Part of a small language model's weights: capped logits.
Each number is 128 + 32 x the weight over its row's rms, rounded and kept within 0 to 255. Layers, rows and columns count from 0. The size above them is the row's rms in percent of the matrix's.

# layer 5 MLP gate, 640x160, rms 0.261, rows 374-387, columns 0-79
size [ 98  99 100  98 102  97  97 106 100 106  92  91 100  97]
[[ 97 144 151 136 144 172 117 120 107 155 136 150 123 169 145  54 176 151 168 120  69 155 138 172 142 110 113 196 107  98 147 108 122  75 118  92 137 112 161 116 169  54 144 110 146 112 141  76 154  74  97 168 134 113  92  98 138 137 187 104 146 144 166 136 145  87 128 203 121 162 132 131 145  99 151 135 107 181 122 138]
 [192 133 139  80 145 128 174  86  97 198 110 140 179  85 155 120 143 135 111 134 205 101 216 163  98  92 154 142 151 102 100 111 151 146 144  65 121 116 177 108 174 117  63 168 166 167 126 138 111 124 111 176 106 122 134 127 101 147 120 137 137 125 169  71 134 106 150 173 104 102 116 114 105 156  84 115 162 127  55 134]
 [117 132 134  88  85 170 134 136 145 170 116 142 174 167 153 143 104 118 117 119 128 147 173 114 128 169 187 191 120 158  60 125 147 118 131 199 152 168 111 187 137 126 121 134 154  69 138 132 127  83  88 131  93 146  94 109  69 108 161 149 104  83 122 119 138 132 180 122 137 113 161 115 152  99 189 139 189 141  75 184]
 [152 136  88 150 160 121 129  91 151 105 158 161 132 132  97 105 203  92  77 122 140  92  66 157  85 159 144 105 112  92 111 182 142  71 126 148 102  39 122 155 135 171 136 121 123  90  83 174 136 110 117 135 159 158 142 120 164 115 133 166 152 128 139 142 167 136 135  82 166 138  86 103 108 228 105  95 121  77  89 123]
 [ 88 146 142 128 140  94  77 140 127 137 106 117  85 149 180 145  77 111 106  68 146 103 164 167 183 120 147 132 156 114 136 105 125 108 159 147 103 152 133 111 116 140  99 175 172 148  83 106 108  91 145 166 101 101  93 196 108 171 155 164 154  90  81 104 150 175 149 127 107 175  77 117 102 145 184  85 126 174  96 118]
 [112  98 155  95 136 125 109 101 103 163 100 100 110 150 174 168 115 146 166 139 153  64 176  72 151  81 161 124 122  91 131 148  72 144 146 107 101 111 161 104 161 130 157  40 162  95 109 121 136 117 150  91  77 147 137  87 153 103 137 104 127 101 115 141 130  88 126  95 121 139  97 198 195 118 141 172 118  90 174 130]
 [ 83 137 128 131 100 116 127  26 160 105 121 134 109  98  98 133 127 219  47 145 149 129 165 155 163 122 187 121 149  99 135 169 137 118 116  93 158 162 174 171 162 118 118 128 135 178 110 119 136  92 162 186  84 113  99 137  93 162 196 144 108 126 132 134 135  73 166 137 160 131 129 153  98 128 147 116 132 149  60  96]
 [140 114 196 149 120 180  81  98 109 136 183 173 182 135  65 133 104 101  84 120 144  99 106  56 143 155 114 124 136 158  90  85 198 178 120 178 114 156  80  87 118 113 140 140 138  92 176 175  75 101 131 127  98 127  98 188 173 120 112  97 108 148 187 101 130 148 190 163 105  84 155 101 136 165 103  65 189 124 201  95]
 [ 82 122 186 179 113 146 145  40 128 106 147 115 201  77 125  94  95 134 142 133  76 101 121 152 143 134  82 107 136 121 121 114 114  85 102 123 124  99 190 130 202 192  23 117 130 105  73 173 142  99 135 102 158 161 145 116  93 108 132 142  92 113 131 150 117  98 137 155 171 133 135 154 120 122 155 110 199 142 127 141]
 [123 101 138 105 129 154 146 142 126 141  71 151 110 122 141 195 171 163  91 199 114 116 117  71  99 136 112  98  76 139  76 143 138 108 125 165  91 143 150 168 113 153 116  67  81  63 153  88 106 161 128 131 144 116 123 107  95 141 142 155 116 108  99 158 108 140 127 113 204 125 154 205 159 130 136  92 146 108  69 123]
 [135 149  97  99 104 154 104 116 115 172 161 125 129 100 160 102 129 171 107 172 169 129 105 119 120 136 196  85 140 112 151 122 154 101 188 144 178 129  94  59 122 154  94 136 109  68 135 146  78  95  98 116 127  65 100 165 105 116 114 161 152 136 133  98 144 115 131  53 176 173 150 130 140 227 117 159 118 115 153 169]
 [187 150 178 183 158 106  97 118  96 154 140  79 145 183 146 148 119 129 179 119 133  65 106 109 122 150 114 117 160 116 140 160  97 118  94  78 132  77 147 161 116 129 149 117 148 151 110 115 110 232 138 132  89 124 150 119 151 128 140 119 140 120  89 165 149 129 148 115 155 140  76  84 174 119 176 102 165 171 151 113]
 [ 87 162  77 145 104  94 111  77 107 147 133 141 129 147 156 151 127  78 151 151 125 164  81 109 153 143 141 102 144 182 107  99 112 187 113 135 162 210 139 202 148  99 139 156 153 141 138 128 122 143 157 100  87 137 133 227  98 138 124 116 111 118 174 110 191 161  89 163 127 102 109 154 115  96 128 119 176 117 119 114]
 [126 105 168 136 172 147 125  52 145 110 118  88 160 183 166 100 162 168  90  94 172  95  99 130 192 142 108  51 136 157 104 159 148 163 166  93 107  95 120 149 151  46 134 143 134 166 139 136 167  69  83 131 102 113 140  71  88 156 100 135 144 120 152 196 131 139  87 106 153 129 107 142  98  77  77  85  77 155 114  96]]
# layer 5 MLP up, 640x160, rms 0.282, rows 374-386, columns 0-79
size [100 100  99 101  91 102 104 107 100 100  91  94  94]
[[146 144 145 183 104 137 160 157 123 145 141  76  62 126 152  85  98 132 169 231 166 153 132 149 157  99 105 136 113 139 148 210 111 136  80 129 158 148  93 137 108 129 117  70 128  61 114 126  94 172 144 130 178 112 161 121 135  86 119 120 181 130 112 165 126 169 106 128  60 173  79 148 134 190  74 140 135 102 135 160]
 [ 94  99 162 130 171 125 144 145 144  83 137 167 124  97 143 109 130 148  78 145 206 124 165 118 136 114 143 128 183  97  99 135 159 168 116 152 103  96 100 128 103 121 135 136 136 105 112 148 158  63 107 176  99 148 174 105 129 144 172  95 110 114 121 147  57 127 102 148 171 122  79 131 165  89 123  87 110 124  47 142]
 [120 203 122 177 159 133 141 140 152 122 100 164  91  95 129  62  92 122 122 194 128 136 159 117 135  94 115 107 139 128 102  55 181  62 140 166 176 122 161 121 144  69 174  84 143 121 170 130 152 113 192 128 153 139 123 154  72 174 118  67 191 130 179 153 194 126 149 110 126 130 145 165 166 185 148  79 117 113 128 125]
 [ 69 153 108 111 127 102 121  91 133 200  95 116 131 129 122 124  69 152 197 175 168 151 127 162  99 131  63 160 138 125 135 147 138 164 149 112 116 110 146 111 111 158 119 145  96 148  98 158 189 133 133 123  98 200 182 138 159 115 110 116 126 129  91 163 135  97 151 127 158 185 130 175 104  65 137 104 132 115 116  92]
 [121 140 139 119 144 119 120 117 112 152 131 124 153  57 145 133 126 125 129  92 139  82 141 163 191 136  64 200 175 146 176  83  99 119 123 126 176 185 202 123 157  73  89 156 129 164 154 148 122 154  88  84 148 181  99 140  98 157 132 130 119 114 125 150 127  55 198 109 169 172 120  80 119 130 168  94 114 180 105 129]
 [126 123 108  92  86  81 146 102 120 162 129 126 133 153 181 142 161 129 122 219  96 104  97 124 129 151 151 131 128 122 129 100 124  85 137 116 162 159 218  90 133 134 159  97  97  92 149  59 102 165 122  88 110 115 150 142 203  67 189 160 111 154 211 105 185 150 123 107 128 189 127 147 161 108 152 141 174 131 120  88]
 [154 190 140 137 160 186  85 189 111 153 161 162 176 101  55 113 189 130 111  94 126 101 110 147 106 140 140 102 149 110 109 160 150 118 168 103 143 118  76 127 119 128 133 128 166 111 105 169 132 136 154 170 164  30 106  79 162 112 114  91 130 146 149 154 148 124 113 100 130  71 151 100 160 157 137  92 108  76 193 100]
 [153  75 153 114 142 143  99 141 148 110  80 113 112 150 109 130 126 119 138 125 106 179 153  92 148 103 155 106  82 138 173 157  94 176 108 103 135 126 179 110 133 131 121  62 128 103 123  67  69 126 134  57 176  84 121 120 177 124 113 123 122 131  91  92  74 126  91 123 143 176  82 125  86 103 134  92 159 136 175 120]
 [116 107 145 168 112  99 169  91 142 127 113 104 169  95 130 113 136 193 164 120 117  71 190 141  68 126 120 135 115 130 174 148 138  91 174 121 169  81 207  96 124 126 119  88 124 136  93 127  87 115 124  61 106 106 125 151 113 149 166 143 124 165 152  69 135 140 144  97  92 138  89  76 157  70 146 104 110 108 172 180]
 [150 151 145  89  81 118 169 114  98 104 100 179 129 124 138 197 157 122  97 128  77  86 144  52 136 111 151 127 144 176 119  84 143 150 131 144  29 147 155 128 182 143 102 118 151 108 128 156 151 175  78  88 156  95 139 155 131 151 135 131 124  89 140 112 114 147 148  91 170 144 170 123 185 121 125 116 160 141 164 163]
 [184 167 118 213  96 197 140 122 176 130 105 160 184 117 148 147 124 146 129 217 134 182 133 192 109 204 185 115 121 161 123 146 140 139  66 124 106 106  82 107 130 161 153 118  83  87 125 187  68 103 118  88 157 146 110 156 153 160 120 150 165 124  89 129 183 113 126 162 145 146 154  70 156 109 116  96 119 130  96 186]
 [112 186 184 120 121 136 104 108 138 100  97 152 168 160 123 130 144 187 117 134 151  77 166 118 110 151 167 153 171 126 109  76  84  81 140  60 111 104 141  74 152 149 159 169 147 111 146 124  99 120 180 108  93 175  69 159 111 120  97 111  67  92 156 143 140 116 176 146 168 255 173 157 107 144 122 144 133 155  93 140]
 [115 124 136 140  88 107 105 154 114 141 113 190 109  97 153  89 103 171  71 120 137 106 121 138 112  64 126 106 114 116 105  64 139  95 155  80  82 166 159 115 105 217  92 152 186 176 125  83  82  60  85 126 148 184 152 136 121 150 118 139 163 179 148 138 187 181 122 147  94 108  89  99 110 134 158 139 132 106  95 136]]
# layer 5 MLP down (transposed), 640x160, rms 0.532, rows 374-386, columns 0-79
size [ 95  99  97  97  90  95  98 102  90 100  93  92  96]
[[114 121  96 117 139  84  96 136 130 212 103 174 150 118 107 150 165 129 131  73  79 104 152  98 119 102 147 168 141 121 115  85 121 152 110 102 126  68 162 136 186 127 139 128 121 174 167 102 131 126  82 115  86 137 157 175 132 117 114 164  73 157 118 100 175  83 151 156 136 149 160  76 119  59 106 136 118 192 137  55]
 [164  82 114 151 125 113 147 107 101 146 183 156 138 136 120 125 116 121 144  87  68 158 120 242 129 120 156 120 108 150 184 125 141  84 116 219 116 157  62 155 162 129 147  94 100 162 155 101 128 206 142 107 135 117 138 120 121 105 104 157 106 109 108 133 168 176  87 100 158 129 135 163  56 136 174 140 147 175 141  84]
 [162 155 153 104  79  87 143 103  84 104 137 197 145 113 146 129 116 117 120 138 170 161 141 131 205 104 107  93 132 113  97 161  85 123 115 150  83 182 173 123 133 149 150 116 129 100 168  53 174 129 199 125 140 108 126 114 169 164 128 130 133 147 125 132 126 133 121 158  73 190 131 196  76  52 111 102 133 147  87 118]
 [148 132  80 153 119 145  99 110 121 150 141 145 108 153 138 138 214 120  27 172  86  98 113  16 125 203 194  90  68 109 136  95 171 121 167 115 158  70 157 129 127 150 159 171 142 147 164  83 141 129 119 134 159 127  98 121  92 108 183 167 116 140 105 125 165 116 103 134 131 109 131  93  85 113  83 177 184 161 163 112]
 [150 102 160 133 157 129 123  83 155 105 171 130 143  74 128 108 211 129  78 115 130 161 152 156  81 126 156 102 160  82 143 133  83 162 108 156 143 112 147 117 162 116 140 119 109 126 106 142 147 136 148 166 156 154 102  75  97  98  87 133  85 163 124 113 128 102 106 218 193  82 115 153 205 118 148 172 123  68 114 118]
 [134 168 108 129 119 138 122 157 107  86 142 150 177 179 109 145 117 100 143 104 155 193  90 136 195  66 121 123  61 125 165 121  86 146  75 135 120  93  70 177 110 116 139 143 144 176 128 101 152  71 130 152 177  98  86 109 131 131  98 117 125 155 107 160  99 154 141  74 115 128 145  91 127  94  87 114 126  62 121 151]
 [ 92 148  89 106  87 120 100 133  90 147  87 152 141 138 106 146 140 172 148 136 105 145 187  71 141 145  94 117 129 108  46 137 117 160  97  93  83 166 105 130  98  79 151 116  90 119 118 128  92 148 128 154  87 158 154 144 129 130 133 142 128 149 161 137 175 169 136 109 114 152  88 123 100 132  81 125 142  36 147 124]
 [132 171  29 133 173  94 122 109 124 116 159 118 138  67 156 190 138 154  87  60 103 146 160  60 115 110 154  73  91 100 148 132 132 112 112 147 140  90 132 106  86 185  96  96 118 102 179 114 100 157  76 110  84  73  72 124  92 101 134 119 187 135 173 109 151 128 131  47 111 109 182 125 125 143 111 189 140 161 152 120]
 [138 166 113 110 198 149 135 149 134 166 149  84 110 143 113 158 106 120 114 167 158 154 119 255 201 186 140 182 117 122  70 170 117 161 149 133  78 145 165 173 162 127  75 100 144 127 160 149 136 145 105 154 110 122 166 101 132  86 140 109 101 130 122 136 156  99 117 160 161 144 174 136 179  94  87 107 133 103  65 144]
 [156 134 114 134 130  71  61 102 156 182 129  96 153 190 130 126  86 106 154 129 164 137 114 193 140 109 139  98 127  86 146 114 100 115 146  89 218 117 118 108 162 191  99 125  80 140 141  92 156  55 131 189 127 116  95 137 136 160 138 119 148 174 150 137 128 139 116 192  78 180 116 113  83 188 164  92  74 154  86 115]
 [193  67 176 160 141 130 173 109 139 110 112  73 117  96 120 190 166  57 153 105 115  92 136 170 120  97  36 145 209 125 127 144 102 158 161 131 135 165 140 110  93 109  86 149 158 129 116  93 140 145 141 153  92 130 142 198  89 177 179 138 105 145  96 192 134 145  98 105 100 127 160 110  89 111 133  58  92  82 117 153]
 [128 152 175 126 130 158 172 138  91  86 155 115 104 150 129  94 104 158 122 175 142 128 215 140 141 101  74 122  72 149 159 165 162 122 150 166 151  91 118 139 147  69  91 120 123 110  92  97 105  81 104 132 122  92 172 139 158 152 200 130 148 120 128 120 118 117 105 101  96  47 107 114  84 141  95 164 140 125 137 155]
 [139 120  95  55 128 156  95 186 121 106 151 103 170  95 174 111 140 194 132 156 121  95 110 110 101 159 160 145  73 139  26 175  95 141 132 152 120  65 145  68 164 131 133 191  92  82 132 178 107 145  95 134 148 107 145 131 125 158 129 159  94 124 146  84 164 125 156 127 149 111 142 149  90 121 117 148 175 141 199 155]]